Weights of a small GPT-style language model, trained from scratch on English Wikipedia.
Size: 13 layers, 4 heads of 64.
Architecture: learned positions, tied embeddings.
Training: a variant of Muon for these matrices, 414M tokens, 12647 steps.
Each number is 128 + 32 x the weight over the matrix's rms, rounded and kept within 0 to 255. Layers, rows and columns count from 0. Numbers have three digits each.

# down: layer 6 MLP down (transposed), 1024x256, rms 0.118, rows 228-252, columns 0-127
# up: layer 6 MLP up, 1024x256, rms 0.227, rows 229-252, columns 0-127
down228:128140157128124137154142146144137110121096110123050181123138141104084112134126101139126139135106134123148122115149148103163114127084145084135216175128153095102134127110178085150114086103149120122128109093197175150136107115113150203141119141146140117103149129125105144127082151141139077080158098174139170129124134127157191177072089143104099152138149155146135121150145104171078158111167
up229:096108194181170161079120156177120064147129126124190139205145064101162129134112119175165106114210120147128141130073167102140169063132095166150200127175109153167110148083110167155122118141084087098122152056139064090169121154161081077129099108090124132131161130110141124096134190117105213138084128115209091137088146109131071171098152165089069061118165056108121102118117123127148150117129
down229:173105150146131059124117121169111022144180147134123130123177085133179169140106142128136055219126106191133149174092129144115195142163142129116144067127145109165092173098050068175115176027169146101119124104168163085089145082088140131104128059073182188118144135157169138128145082063106144124129098184215027136070134137161086199113133064094101110114168159116092144116142140118190103156127
up230:160146177090112157159124103122138132093138138160143129118106095112137125119109148155135111152134146104169171126102121126179148101133070134143139059101142159159061144134156129143161140137106101136120187127124070080168103139158112145114127146127125102119158105083126123113128116117121111120206082139146151136085143166103102118177123066188172139177164134094084068073132126151119118136144
down230:112110115111122106197148164124082122126105115133083132127134119140178156154128067108124177148105075150131117065120142143085214157134138154162153145103167161095129094103102169171126146102070118114130137154117147122107168171118152134135155157115147124122088086117175126097075115118163133158091121084128067100133113043148139136098111150170145131095135154130211166141118109105105172144128
up231:157160119103136135100104180111131182126083160136099129125148172166067106090131096093119122175114136128165215105175085161104169123125147143185115136175133120097112131135109157110110157210091118172198173127156071147128176141150099076155111138103119096136172139063130082128186168141192183190109119161051117126088038126114169145106165148173083147081159148142158101167106062121143165127116
down231:167168101149156097123173095141115113155136167120087141157090167098149087146151156122144106108174132067173170107102122092155175110115088156105209138126206133112163137117101094165158128163184174086136161167169130122132137125087096147139154147138156043162157093095153081128153114116124134154138147141101112134090115113141180077199180057118104156172169158129152149171130123150136126150090
up232:121133108153160088135139142140131141129103135143116179166121182150056159076083116102157094097146153184174118109120142138105138099198165090109136116205064122107110183183206106140176051127103119086086189123091120142120099094128122090112116078112162116158120093102174083134109168158149198116101133076141103110138160215153144137110133143126103135128168119114123162144102102176135139121159
down232:167134180135109130151155076086154146069068177177077109119142121104110114124089145133084093091126113133085151131117151177128132131076139212139202186139131050154129145102144123135130202162134126166124167164106111175150112121096136104103118094125141064094146110168096163133106114118145174140161139114114116081111136116162189163153105140124081091184097164110137183200153145118195130155145
up233:111042118133147179092161255083123151177081100141145164120157120009101096078215151153131085112099172161150075122063156069105083141149100150109110190087077097113181151115188105133157143201145064056111167186195123200083179133082168129166147080191089108110158127068210116129157116184109147079195098028069180118098139125136140198148153154163143130135128098060203152106113167156172150169121
down233:186156124115212028178087180086075096131118068149114188028155141128159139064157176243139128145154092158204131093107139109145150179082141255106073146144145150095106188129150119111107159182151208116214119158089169124138108171089192082144143122229181165149078084213206132123100179158128103067135153113118172155205139166187168169146111215042129134073172156037158064147029206053129146185136
up234:175110076229141097096168119127124162102124137114132105108139179137099214093082147086150158123113113136042122114201153127126130072168111178185160124086153172151103156124036181099124122113142092205154130101119154113108177169170153089173160117174116110255145161088152060145080134115105121168192150097062109130099140086104093128077112126139167121130090029074219052157129108095091103183116
down234:103138134082175129076184122121113118112147156138139109201103145121173139177156114135113099100202175090102108133131124111119153095119173103072183064179062201160188099177129096107120071130176156088098145155161149104177123087108089172135132042107166141045108070123121138150123094128172179138146136147139181091153097138111214164119122109113118138195133104100082132097076138159146091083162
up235:161124073187150138129159120154177131151108148163190133087160102148083063104133078112116119141121164142136103158126098178128130108188111172137121120175102167125048107157073213132124155069159127130128154124125172110100161121065165143200187177104117067131126096100090135174084122112105135129109128124104132113093049147085133144126104095118153162171127089098122112150108140122166131189102
down235:157101136134188145149158121112065126127117122134130137170100174121157096112158104116157103125087150203137112123123201118108156099089147177129060112126147158115123067138095148153133163113169141140150087112144076133156164129094133073132133144119166112134103164047139131156080159128146102109131132091169203166153146188118083098141131145097070114141161125084156119102126171086161159125064
up236:120138075137105140031114155125146134174100165125139124121147130136155135108075088103122125067109141177092152124155133104153157135143056140120084144160116118149129128137051046139157133118076155139161110138194132164155141070096127105136093144154109147183109147111130139140113165120081158129135104167080089139132149142189072186166190162140120087159121147120114075076114116114163172137154
down236:094139136184130121124111127084098078146080049102159121123121098169133182114128125137170164152193136095136119154086072116154101067142102168084198159096186075141043112136106149142096107115089168170155149107112155113098133098175146183136136077141137185125149156164128130145114103116191168124143132156112113098114100096096149122124097104062151113128137089072152216178179154117023111164158
up237:075156123106031111097128089136150142196129076090127152097188182135095144117089100111170158128087083186090143100153141167138135126134081131179162096127123113077161126101177122148169112110124091134206056133152100156186150148178160103188142170057104166127149075155122088188108051106130172104102158087137153104076161146155160200096108107142110162167072164140142098140114158192099150109067
down237:174206149040090147115150166085134155182078118125119141126151198097175219169145130086167133110135129186107154156110134065156050074094156095157108110157115099216156159102141158161117048144132118115149107086186154116143133144123137163105161103129147139091080152148109175170082131123072094126122134109119125157122163174142115150088023110159201108127173094134168123157174142143097086114119
up238:133134153100104163035129095115158133123098074063171138147118113135148097163110132081151133122091116139115107138168136058119087126234155101075116100066138182131120097064112126089180022089071121119037172129147153126103125108120110212182185131112146100110163143112063124183133142149136112100102116128100197091152196133069091139099201160136141138107137067186171129087197105169187171109096
down238:119172138152175069092117203108177144056160124112141090064138073116106059111116107081180150125106109161151104142178150104162206146141164117110097147185143129076071115043120203131076142171162143135160084074106155144141126102111127154132158119139105152129163133134194166097097070159100145109118116130121147141109113155121128080176189133154166147061109143158169123118148124111114131117096
up239:112138084135098093100106074138168097136124117138126136108103087165122132123112123165156136104162105156112177097101149171100165117124135135121176074142080092184116134114169202097161104156128147075150155165160090136128087138091117197108134147127167134125173137112113093115154191156088082122145112158185093041099175140175126163121170100111125108089119126112108165124140143082165126136093
down239:180139133103100086144153160087129146077110090128128166199139125126150102148140136105179123132165152117096159167130074119132094138097096158096124150141142097139083109148130137176141160056131119091109136196072076148160147112124126116060139087097123173161119183136125109141093163131107081122159167128162171098149192135151127082205133076156123109121179182124106047051157163145100149160131
up240:138224091083128093170152136144083085178163094117170163052134154146083150116083155192146150061105177086109156163045179060097133159122189053131108126165128108114049147179200166095122127173114105087123120106114131140134101141194119140082136114192094113115142233117127133088108114164156169132113059089121126112130141171167156088159121067131122077084162074132102135088189130162134133118115
down240:161107098170121128119169168110099124182169121127096150097150140088096162097082157128087101154136133112131170112090148105136185180039115062100140182213143085120180105109129185173172133110158168131088165100102125126158152101172163156127090101080047143118169129115082136117127160153102142128102114121064152153104191117133124096091114157193160180100100070148138155116205127166146112118124
up241:100108091117119111070149128141163112140080218173118185169153188138174152047120130103123116106155087111151123139115012177140124065143126128096154123072121098082129089097061175087099110136069118108139150114165085083160155152159113149093095156128152172137175139122070049171112154158160164102085186178100079132137098130136149139126128165102118131162093165151167085124158111073121096098146
down241:077157082131154131212157149090053115112119110106120090121086137160131123111156125166142091130082164101131108126140135170080128142121087123185113074079125078102116140081072162120166189110125159169152149099061110170111169135111121118106102156125125158136093130098158129130082106126154123099161149114112150086128156080160133129088188130150175191124085151073090127131182174202184124166116
up242:123085132072110132155134141166123113099139099135078159101109128091067145107107068071161154123160140130084144127120160122138107188162116146103138178163172150184107208115132147117173160099120129119150109166136129148136135160098151135175147116098092170092074122111129099062146068129130128118120128133122154089163140186139100135093134153146099117072144091161139103174124095140113109092131
down242:117128097079102083139156091171106106146174144087071109122111170116089182168157191116101120091141110148117140097140129102144087143159111115130157198118109170091119123205114144094146118156104129160103164122120125177164080146149138091126145150132117129166147148178151171138064083081136119127109067163139123165134080077113179117131139143102105136163069118127087170158106119080123165097151
up243:138128138114157135178116155124173127108082133107091119119170073118127140107134061157118176071131102118130139100171143123138167082148128154161149187110162098097174146120074136125117148110104108110051081190195096101120170131120107081153151131144144130111146091061104141110151107096138124121147150154082125088178167135121138111139122184158164138175059109136123126123103078142135131096145
down243:156149124154116142148181120143142177112115089184148143138174153141148138135197137101126155124114153119110173145097135133065125099147178143162140126088111147157126080092158105135083095070066111160116097102106142129085077164099157168123170169124135180087125147124125095101136143169177122099135105090112121151118092108158131116081153154092139077139153125148110136109112174169140111156133
up244:181124119154094137082154137102172105149172096120095067097107135085111123051103127080154139123097077143068131078145157110158116153112172168153087100135141132124174109097133169095149097133092107121171096116125127091122174095134081119170151169091109144125119080108087077161149177117160120100187121088142112101133153181125144089061101133193159110105149156119169081138110150189079095086135
down244:155177095092074134148134145134163160182109108147121105126133139163123150152146128122177153132151118085118165106124070118113093050170126158124096113115112141107134123105147163047129174170113119062095128115071128176128101141140149184080119159161168132142110183114127123149083118175063141076108158086129112171104177136117091119146157134174101103126157131114145121140107165112169150145126
up245:080162141160114146112103061189129151192143107144163136168142116075154110114109119098160116161161147125106167141079158137142120174182132136125139115111148093113115127078087093095118081066139158163096142164109061177167147152162145140086122073135112158105092086162109136078059113143133167128139133189097126131125161156148175098084191099130102125131065118157135187100142166137148179157116
down245:076121124156083113086135124133064151179095143139117149136081133106189166115108126080155117124168140106093109135122134158199100143067152144123094144176099118072170150173121093106143111107152079103160129171157117121195119123141108147103164113070123133107072074119142106097089098147171144131159169167098093148116145134103176157081121128169111111148133126129140130088130121075179126115135
up246:091124098143111108125131153068181123102131085170082129158098178106153110129114080147107134097163089117142156114158114114149164147112081129175124158178179154083114174100154109102128157177155146158161086103190062139144179081155134169131117115085136093131141117088063096154104115146089106120102138141130126036097144147139136152122143140189130124135070164122152158100212153105130133119109
down246:175184130101145102093108074150120185138095134083118133118129081151102113055140159143128145172118108139139126102147053147148134078109166114106122105136193091155081178100192171128139092141122171148087090133095101127118129117096104128156115174168125109139175082137173083103098134096149160138138131124091152193173128194114134153094129128100141104115061123106052143121139142119154080146096
up247:130148098148153139113106114135156144135140127100113138120149131105097107135177146094142205194148117134093147130176152130114153132156119091155174107128122115133095114153128129137133108143126081154121098098135126079153119094155139129131103106152108135104123083152135126127138134139108128153129135118104132178115122157109133135137132121103069169095164117149115131127110163126110139115100
down247:095086110119188069131161130089120073112138149138127111148129187133135126133079116161105116061078116082159152123080148142120106138112154175139114116125085119131153106142089164111104118130147130165129146113166161105130074109124151102112121181155141117102120145159120147116131144104163091161158125111150120146106110144183152102153134165151130136120143094147195150170141151115139106118080
up248:148173153129121170124126098157141140121106167142127161144171080114055121079157157119122136167080177188128107075079122114129117131052106124082126116186189109090133201104119153142153183195143119156122146119149147186154128117123135089114120114116154161118123130174140150054144148092135103079102137160096146173115066180175149104121107127136128054108160180133120014154103063123153108137141
down248:145140100073106104124162168077136134142124141186081154049124134118133143088125110142130169149157135110085145132178108124092141122140166114142139101110178184158137108083109132094156068174022126075148123138103170178098125137100119154126114144145109143109128067141112131154146090126116089085092107176095060161139110101085110089122134168148084120212102185158091197162103124151070171103126
up249:143175070160110153137069133160154184173083134110115132148129136088157122139065123112116138133109160114105122090136129153127130116127123139090132090153147112130139107120094103144143123143140146160104210204077116123101141114147146154131170132119110116136203098132102120131177104092118144111060141179138169122127121127067115130075152156140130124115156119137105104156186129132152130113101
down249:092133110166129127106142144080101059129084162118127106126098154101162126132092124091142142076183125137121101178092152148063141124130198099086163130128088160095137065143120123151156128138143182117118106160077113082064162149084140179107082117148079126141141106099125109146092104124117130105083097144151116095174124090122098094151116077083113101126142174156059087172165140135127112177137
up250:128129146101127127129111131099146149105128132108162152198144160151152117125144139066132117108186132145117163137166106132164149109134087156066114078121145150084139135140110194098166095073108097131085147110101157138116056145077145157127069086159152127088144133153107145126178094140067149147103113117083121174124087134117153157170156137114125139147155148175130137076111131150122145155126
down250:072135100064136130181101109164142135149091129191118111088137147152119096152127136162106163189062147172098134118061122117108152111145092106126174122181124197123111096145157113127129079134106163122093116154169152116155092136157165099149119094112149171095107136124124095108064121116129099176148111157113158112133105145108124127170117122129140195166194120102159127165113164091095131111128
up251:164148092140139192181114126113112121122166104130140134155107121114127092101147157121100115102180123141105067048115092133220176136153064187123158144134170168123172131141100141128111127093131124131122116119150108159096108158155112183131122123127133115158130163160132139103151146138171187170123115139176099140130081116128118165092110131112134091181091046037062151119133104076132149148186
down251:126091138113131115111126148147143141095159128140163113080149141088114127146146169082139138201137116141106182121142171103140069080137145084099108114115160117143075103120099140124137134125113145189164111104151149097140087123108145182143093119120074192092160165100110090129127090093061166149085122132156096158143109116148143062083147169068139130171151155162150084147090161128158182143118
up252:130138145113127112130154094176151126058133127138137114101102136126128137102098099150116124095133084170117143177125131156133098154162084129124208153123130066078174130077111094101135187132184137185096083057165189171191070096178139089145138117071118107186108187135096113126138153062119194134111162122125151113132109098129161168144155090119189110140097079132122115191082163102120211121115
down252:173134160174179163096144076121140144136134145141071130110119159112134147151186161172150135114140117129140069098120098120127098162122114147145101114129100070121102120094105080118147097083102099117183087163134106132107166157128111103092167142121119036104126128137105149168153084134117146165184134106118094172144151130117076134139164163108079132106175138122138116115119116112137087065117